Part of a small language model's weights: no biases in attention or MLP.
Each number is 50 + 15 x the weight over its row's rms, rounded and kept within 0 to 99. Layers, rows and columns count from 0. The size before them is the row's rms in percent of the matrix's.

# down: layer 6 MLP down (transposed), 640x160, rms 0.146, rows 242-251, columns 0-159
# up: layer 6 MLP up, 640x160, rms 0.167, rows 243-252, columns 0-159
down242 109:76 56 52 56 47 44 60 38 61 47 45 52 23 28 50 53 22 62 40 29 50 60 62 60 52 48 45 15 43 34 41 42 56 76 55 22 63 51 69 44 28 56 66 65 65 52 23 58 43 70 56 41 48 29 41 30 50 46 26 27 39 40 54 30 35 77 45 61 33 64 71 62 49 45 36 87 50 58 60 47 44 31 64 50 35 50 43 66 43 32 35 25 42 24 56 81 46 45 39 61 52 53 87 48 31 41 48 65 53 53 67 48 39 73 73 53 53 41 62 51 37 22 60 49 44 60 39 78 51 70 68 33 44 80 37 17 36 30 48 67 62 36 76 51 78 50 54 28 42 58 74 56 40 49 66 37 79 40 45 53
up243 113:63 66 22 52 55 56 56 30 40 55 58 44 85 43 47 28 52 40 32 31 49 67 20 59 50 74 35 25 58 60 58 45 53 58 64 46 63 58 43 66 58 52 43 41 72 26 76 55 44 49 59 33 67 54 50 31 42 42 46 45 68 50 75 47 53 73 90 60 56 45 85 47 58 59 66 58 48 33 63 46 64 50 42 51 53 22 06 62 36 66 53 48 41 63 00 30 60 56 25 57 58 52 15 44 70 63 77 43 47 48 47 35 65 50 42 59 74 62 51 56 57 60 48 66 66 41 64 60 51 24 43 64 58 69 48 51 63 54 57 44 50 45 34 54 68 67 51 59 42 32 84 27 65 28 57 53 28 54 37 44
down243 117:54 31 56 59 54 34 60 67 58 59 38 33 54 64 17 66 53 43 33 31 58 45 27 84 55 42 40 45 77 54 51 29 47 35 51 79 36 44 58 75 71 38 51 35 49 41 35 37 46 71 51 57 53 42 69 56 57 51 55 34 41 48 48 40 29 60 56 38 60 59 65 57 66 68 58 50 64 59 58 31 33 65 51 48 72 66 66 34 59 27 49 27 64 59 76 66 50 47 48 52 40 58 81 42 06 39 73 34 38 17 70 61 36 44 53 39 69 54 32 39 41 45 53 48 71 48 07 29 55 49 23 48 62 59 55 51 40 22 52 65 67 40 80 57 63 53 77 41 39 40 42 65 78 64 38 56 35 19 47 63
up244 097:31 44 78 25 55 28 58 34 49 41 61 55 48 44 69 57 39 59 36 47 61 52 49 48 55 65 35 59 78 28 50 87 51 51 43 26 86 58 49 37 64 44 72 60 41 57 61 56 65 64 54 29 56 32 49 55 66 37 59 52 38 30 69 51 29 19 52 60 45 49 72 79 60 59 69 50 78 57 36 57 48 56 37 61 43 43 38 33 58 71 45 54 30 56 74 44 34 52 70 24 47 52 58 42 81 51 57 27 35 41 37 51 80 35 51 56 34 68 61 36 50 28 54 79 56 17 68 51 23 21 51 73 67 38 11 62 40 53 66 44 28 55 56 45 38 32 41 51 69 55 63 23 50 51 44 77 54 47 47 57
down244 099:62 58 65 59 81 68 62 57 52 59 80 35 44 73 71 67 56 34 71 44 48 24 47 57 47 43 25 33 56 69 54 34 42 48 43 72 18 74 63 41 42 55 61 64 72 37 35 40 34 14 37 63 59 66 70 34 58 29 40 40 53 80 61 33 71 33 59 64 24 51 25 11 37 59 33 71 38 06 52 44 48 67 72 46 52 68 53 43 33 55 63 62 82 48 51 38 73 45 50 67 46 75 57 49 29 71 46 44 60 37 68 34 56 83 40 37 55 35 55 47 50 66 38 59 38 65 43 43 59 65 55 31 27 55 62 40 51 32 47 51 58 53 70 36 73 62 51 53 47 41 56 61 61 48 55 56 47 46 59 59
up245 107:44 48 59 58 44 33 58 70 33 43 70 62 03 34 74 78 52 15 43 39 55 37 45 52 49 59 47 38 35 56 60 33 49 66 37 26 51 42 75 39 45 77 41 23 44 55 59 48 42 54 41 54 34 48 40 34 25 49 52 99 46 41 17 60 52 23 61 48 50 57 36 41 63 64 62 44 44 31 58 42 75 64 48 90 54 46 62 50 45 39 49 60 42 41 35 41 44 21 71 64 67 33 52 43 33 59 36 46 24 43 35 44 24 21 43 50 49 44 64 46 14 59 52 77 68 72 58 47 63 43 29 60 48 45 29 65 43 41 53 77 41 29 42 45 35 46 63 53 44 31 59 50 49 32 57 59 26 65 57 53
down245 094:36 31 36 52 55 54 40 46 59 27 53 71 70 69 68 16 30 48 60 40 48 69 51 31 60 54 31 52 52 14 31 45 55 55 30 38 63 79 54 24 68 32 31 50 49 54 62 69 57 55 61 63 80 59 45 51 66 55 54 21 55 12 43 21 38 78 54 48 69 47 59 44 69 48 59 64 44 53 47 48 44 83 60 33 45 44 50 23 44 54 19 65 65 40 46 41 56 65 34 40 30 66 48 34 32 48 72 53 46 78 44 65 53 55 50 52 22 32 56 64 63 48 68 36 44 39 54 36 65 70 37 89 44 42 53 59 31 57 40 53 34 54 44 42 71 70 30 53 50 25 51 81 66 50 42 58 57 56 78 64
up246 109:62 41 28 51 45 41 47 47 65 54 42 46 36 70 35 38 60 45 68 46 62 67 52 55 51 62 70 41 52 17 60 57 60 86 36 63 34 54 55 49 84 61 29 40 44 32 76 49 47 43 74 62 53 46 60 67 47 27 44 33 52 44 73 45 51 16 62 67 43 43 56 37 48 48 46 26 49 54 29 43 33 63 70 49 65 50 36 13 43 50 62 42 58 89 52 31 69 51 69 08 10 59 11 46 73 75 63 46 33 54 45 51 40 43 36 42 38 18 30 48 60 80 40 55 47 25 26 36 36 61 45 58 45 51 47 49 61 41 70 63 57 46 54 78 52 63 55 38 36 39 59 32 60 37 43 57 62 58 45 46
down246 095:35 35 24 23 55 77 56 56 32 21 69 71 30 57 45 99 28 37 56 35 76 69 74 53 62 39 18 36 49 53 30 39 42 42 60 58 75 59 39 47 26 44 41 62 53 55 31 47 45 48 85 69 33 47 45 23 75 57 61 72 53 49 69 26 31 51 34 48 65 46 59 44 36 55 41 58 70 26 40 74 67 57 62 52 72 41 28 73 28 67 54 31 34 39 59 68 38 60 37 66 41 44 51 42 76 45 21 51 48 43 35 49 50 64 71 54 15 57 26 65 41 27 57 40 50 36 69 46 55 58 62 54 41 42 53 45 39 48 54 40 34 40 47 62 62 52 54 64 56 53 57 36 47 66 41 30 56 49 45 48
up247 099:62 68 45 49 45 97 38 77 50 51 53 63 39 46 48 73 63 28 53 55 75 57 39 51 36 62 36 43 68 50 43 49 43 33 81 34 55 17 42 66 52 60 82 24 46 54 47 70 51 50 42 34 30 24 66 22 28 48 72 55 68 48 31 58 79 54 64 43 47 23 55 37 61 57 49 69 34 43 25 44 45 33 40 37 56 45 41 70 44 59 58 52 45 55 49 52 53 16 62 64 08 49 39 45 46 71 58 62 80 34 57 64 52 53 26 46 54 56 58 57 50 41 40 63 59 32 77 50 22 57 52 36 41 36 57 51 69 82 53 62 41 34 39 67 50 31 25 67 46 31 51 42 62 46 43 77 33 63 31 47
down247 100:47 38 55 53 63 22 77 32 32 47 86 36 51 52 57 42 54 33 64 52 43 65 29 70 82 25 35 28 57 32 27 43 50 44 61 45 50 55 32 68 36 59 72 33 51 68 29 81 60 51 61 35 69 53 60 56 57 40 41 30 33 25 52 64 17 43 49 72 20 68 65 61 44 71 55 65 80 58 63 74 50 44 79 51 56 57 35 51 75 59 55 27 59 49 42 57 38 83 68 43 51 49 44 52 43 63 27 55 55 38 42 33 88 62 49 70 27 47 41 65 22 51 56 64 65 26 56 36 41 39 62 59 57 66 45 43 51 58 49 43 42 48 30 54 51 48 60 49 53 52 76 37 18 29 66 65 56 65 35 49
up248 086:50 61 34 43 69 58 27 36 24 62 40 56 57 73 31 20 42 49 62 64 65 74 40 57 46 66 54 21 43 94 76 38 44 58 33 40 32 44 53 60 30 45 35 42 47 48 41 33 64 31 78 38 59 36 44 72 56 47 48 27 17 81 54 43 48 64 57 34 27 76 42 58 55 39 57 58 80 57 33 56 24 70 47 63 46 42 25 52 62 57 47 41 66 41 19 28 51 76 48 46 69 48 41 43 53 42 51 53 47 43 26 38 55 31 40 63 61 23 48 57 51 71 43 52 46 56 65 64 66 33 50 70 57 37 49 63 66 96 56 28 57 57 36 44 36 47 71 46 45 32 50 39 35 51 32 47 34 21 48 41
down248 088:62 50 53 50 47 57 69 25 36 54 91 23 32 63 61 76 50 63 32 33 56 54 40 62 59 48 37 57 39 34 53 62 36 45 53 42 34 52 21 49 59 29 37 36 58 38 74 48 46 43 52 33 74 58 68 68 16 25 59 38 57 69 44 76 31 54 78 31 46 66 60 63 58 29 33 54 49 12 85 35 48 38 56 65 38 43 80 45 30 57 42 51 77 50 59 68 56 51 65 65 56 50 39 61 78 52 32 38 53 63 45 31 53 33 78 27 54 70 55 77 54 56 47 40 83 55 35 39 19 33 53 52 61 63 63 47 46 64 51 46 47 36 65 50 47 34 61 72 36 45 51 24 52 38 53 68 52 61 52 72
up249 098:63 35 50 38 52 56 17 26 38 38 50 65 55 58 37 63 41 45 45 46 78 33 41 43 51 33 25 32 36 57 68 79 65 85 54 36 45 20 31 50 48 38 51 50 17 47 57 64 36 77 59 73 56 46 61 77 21 63 19 54 41 24 66 62 64 22 63 45 50 50 66 45 35 45 90 56 48 56 43 38 39 47 45 44 45 43 34 49 67 50 42 55 45 46 56 15 72 70 63 45 56 44 37 41 48 62 63 28 56 38 57 39 63 55 33 68 12 38 31 38 36 54 79 67 59 45 62 48 28 37 48 47 49 26 45 43 52 68 64 59 43 36 56 51 64 40 42 43 55 51 58 59 33 66 47 72 29 10 66 52
down249 104:84 57 38 77 52 59 26 51 63 58 79 49 46 52 44 48 42 26 48 78 34 47 55 65 47 37 55 62 38 58 43 47 32 18 90 61 27 57 60 31 35 48 74 63 69 52 34 34 43 32 54 30 30 39 53 55 59 56 54 32 69 64 69 54 56 83 56 25 12 32 22 33 59 54 44 29 40 50 50 59 64 60 54 36 29 58 56 47 10 50 76 55 67 62 75 62 58 41 63 71 47 50 58 36 48 59 35 30 50 70 44 39 43 76 48 47 83 67 74 61 64 60 26 42 52 40 49 51 58 50 65 58 44 63 68 40 40 78 46 33 65 55 66 48 55 41 43 61 55 73 50 68 55 66 40 58 56 41 33 55
up250 088:63 13 82 28 81 47 56 27 38 41 54 36 65 43 63 18 48 39 38 71 87 55 61 54 46 58 65 56 56 48 50 67 52 68 61 56 68 54 60 42 52 49 60 57 55 58 43 47 57 56 53 30 64 38 52 62 60 38 53 66 29 27 47 80 70 77 47 59 73 47 35 59 39 55 54 35 59 85 52 51 63 47 52 41 36 50 47 47 45 26 39 51 40 41 48 38 38 17 57 60 64 60 53 41 54 57 61 46 30 65 52 73 44 25 26 43 35 67 40 36 62 44 38 50 30 57 51 26 34 34 64 67 66 47 32 76 44 70 57 42 34 60 50 24 46 57 51 62 46 10 74 09 37 36 47 86 68 45 35 46
down250 094:68 65 18 64 49 57 47 43 40 41 48 57 49 58 36 78 38 78 43 49 32 74 45 49 48 36 44 38 49 75 63 71 36 26 32 68 36 41 50 42 49 63 73 40 71 40 42 68 52 69 34 53 32 56 89 58 42 61 47 14 45 82 47 21 69 40 41 46 58 51 40 38 49 39 40 49 57 39 72 39 32 43 52 71 69 60 65 80 44 59 49 48 54 56 34 51 46 64 63 49 60 34 72 50 62 53 46 42 68 56 42 32 38 65 30 28 50 68 42 49 32 54 35 42 71 20 33 58 25 52 38 43 35 58 85 13 38 22 37 36 81 53 69 41 54 39 56 45 63 67 55 76 56 61 46 25 53 51 59 67
up251 106:36 42 33 59 62 61 53 15 65 66 64 61 57 59 78 57 41 32 42 29 53 57 45 54 29 50 47 77 43 34 42 61 48 43 43 62 37 52 30 36 43 12 34 21 34 35 50 49 69 24 31 28 21 23 50 50 31 49 38 42 70 60 46 64 43 28 55 68 67 40 57 28 48 34 62 56 72 44 40 27 46 39 52 33 64 24 46 16 41 67 49 40 32 82 60 20 66 59 59 59 37 51 76 43 59 55 72 33 48 45 81 40 82 71 59 52 44 36 37 66 58 26 46 49 45 27 58 44 49 49 52 38 31 47 62 35 34 65 62 34 50 53 54 51 52 37 55 70 60 61 70 49 30 34 24 32 50 69 42 59
down251 114:51 52 47 58 75 40 20 64 46 59 52 64 54 05 24 57 46 63 42 49 40 36 38 58 73 49 44 45 26 83 65 47 62 16 24 57 83 65 54 51 72 84 71 42 31 49 23 28 62 44 37 33 56 69 49 63 53 44 76 56 57 71 59 74 34 31 49 77 44 75 55 58 89 62 54 30 26 38 56 47 51 68 54 47 51 49 57 64 26 51 48 38 40 60 52 52 53 53 39 40 43 45 60 51 66 32 52 63 72 42 67 51 52 31 65 25 37 45 52 34 58 30 64 34 59 55 62 44 56 72 55 25 73 60 13 67 41 57 41 52 31 38 70 37 45 63 46 53 48 61 46 68 64 70 43 56 48 60 53 45
up252 086:26 51 53 49 43 70 62 50 37 66 65 32 15 55 70 39 47 53 49 66 59 53 18 76 38 53 66 38 55 58 73 38 48 62 57 46 44 48 64 46 45 31 66 41 44 38 42 32 74 56 80 46 77 44 49 39 59 46 65 50 31 58 18 75 49 63 99 20 47 71 40 38 46 65 39 35 54 44 65 31 62 54 24 30 48 41 59 62 36 72 65 46 58 34 53 42 27 67 31 69 58 39 52 42 62 46 53 49 48 52 50 64 51 34 49 46 62 40 46 53 62 43 59 54 33 50 38 51 18 32 50 64 57 40 64 58 47 80 81 75 43 40 39 57 35 44 75 71 54 18 69 45 51 42 49 33 54 27 23 52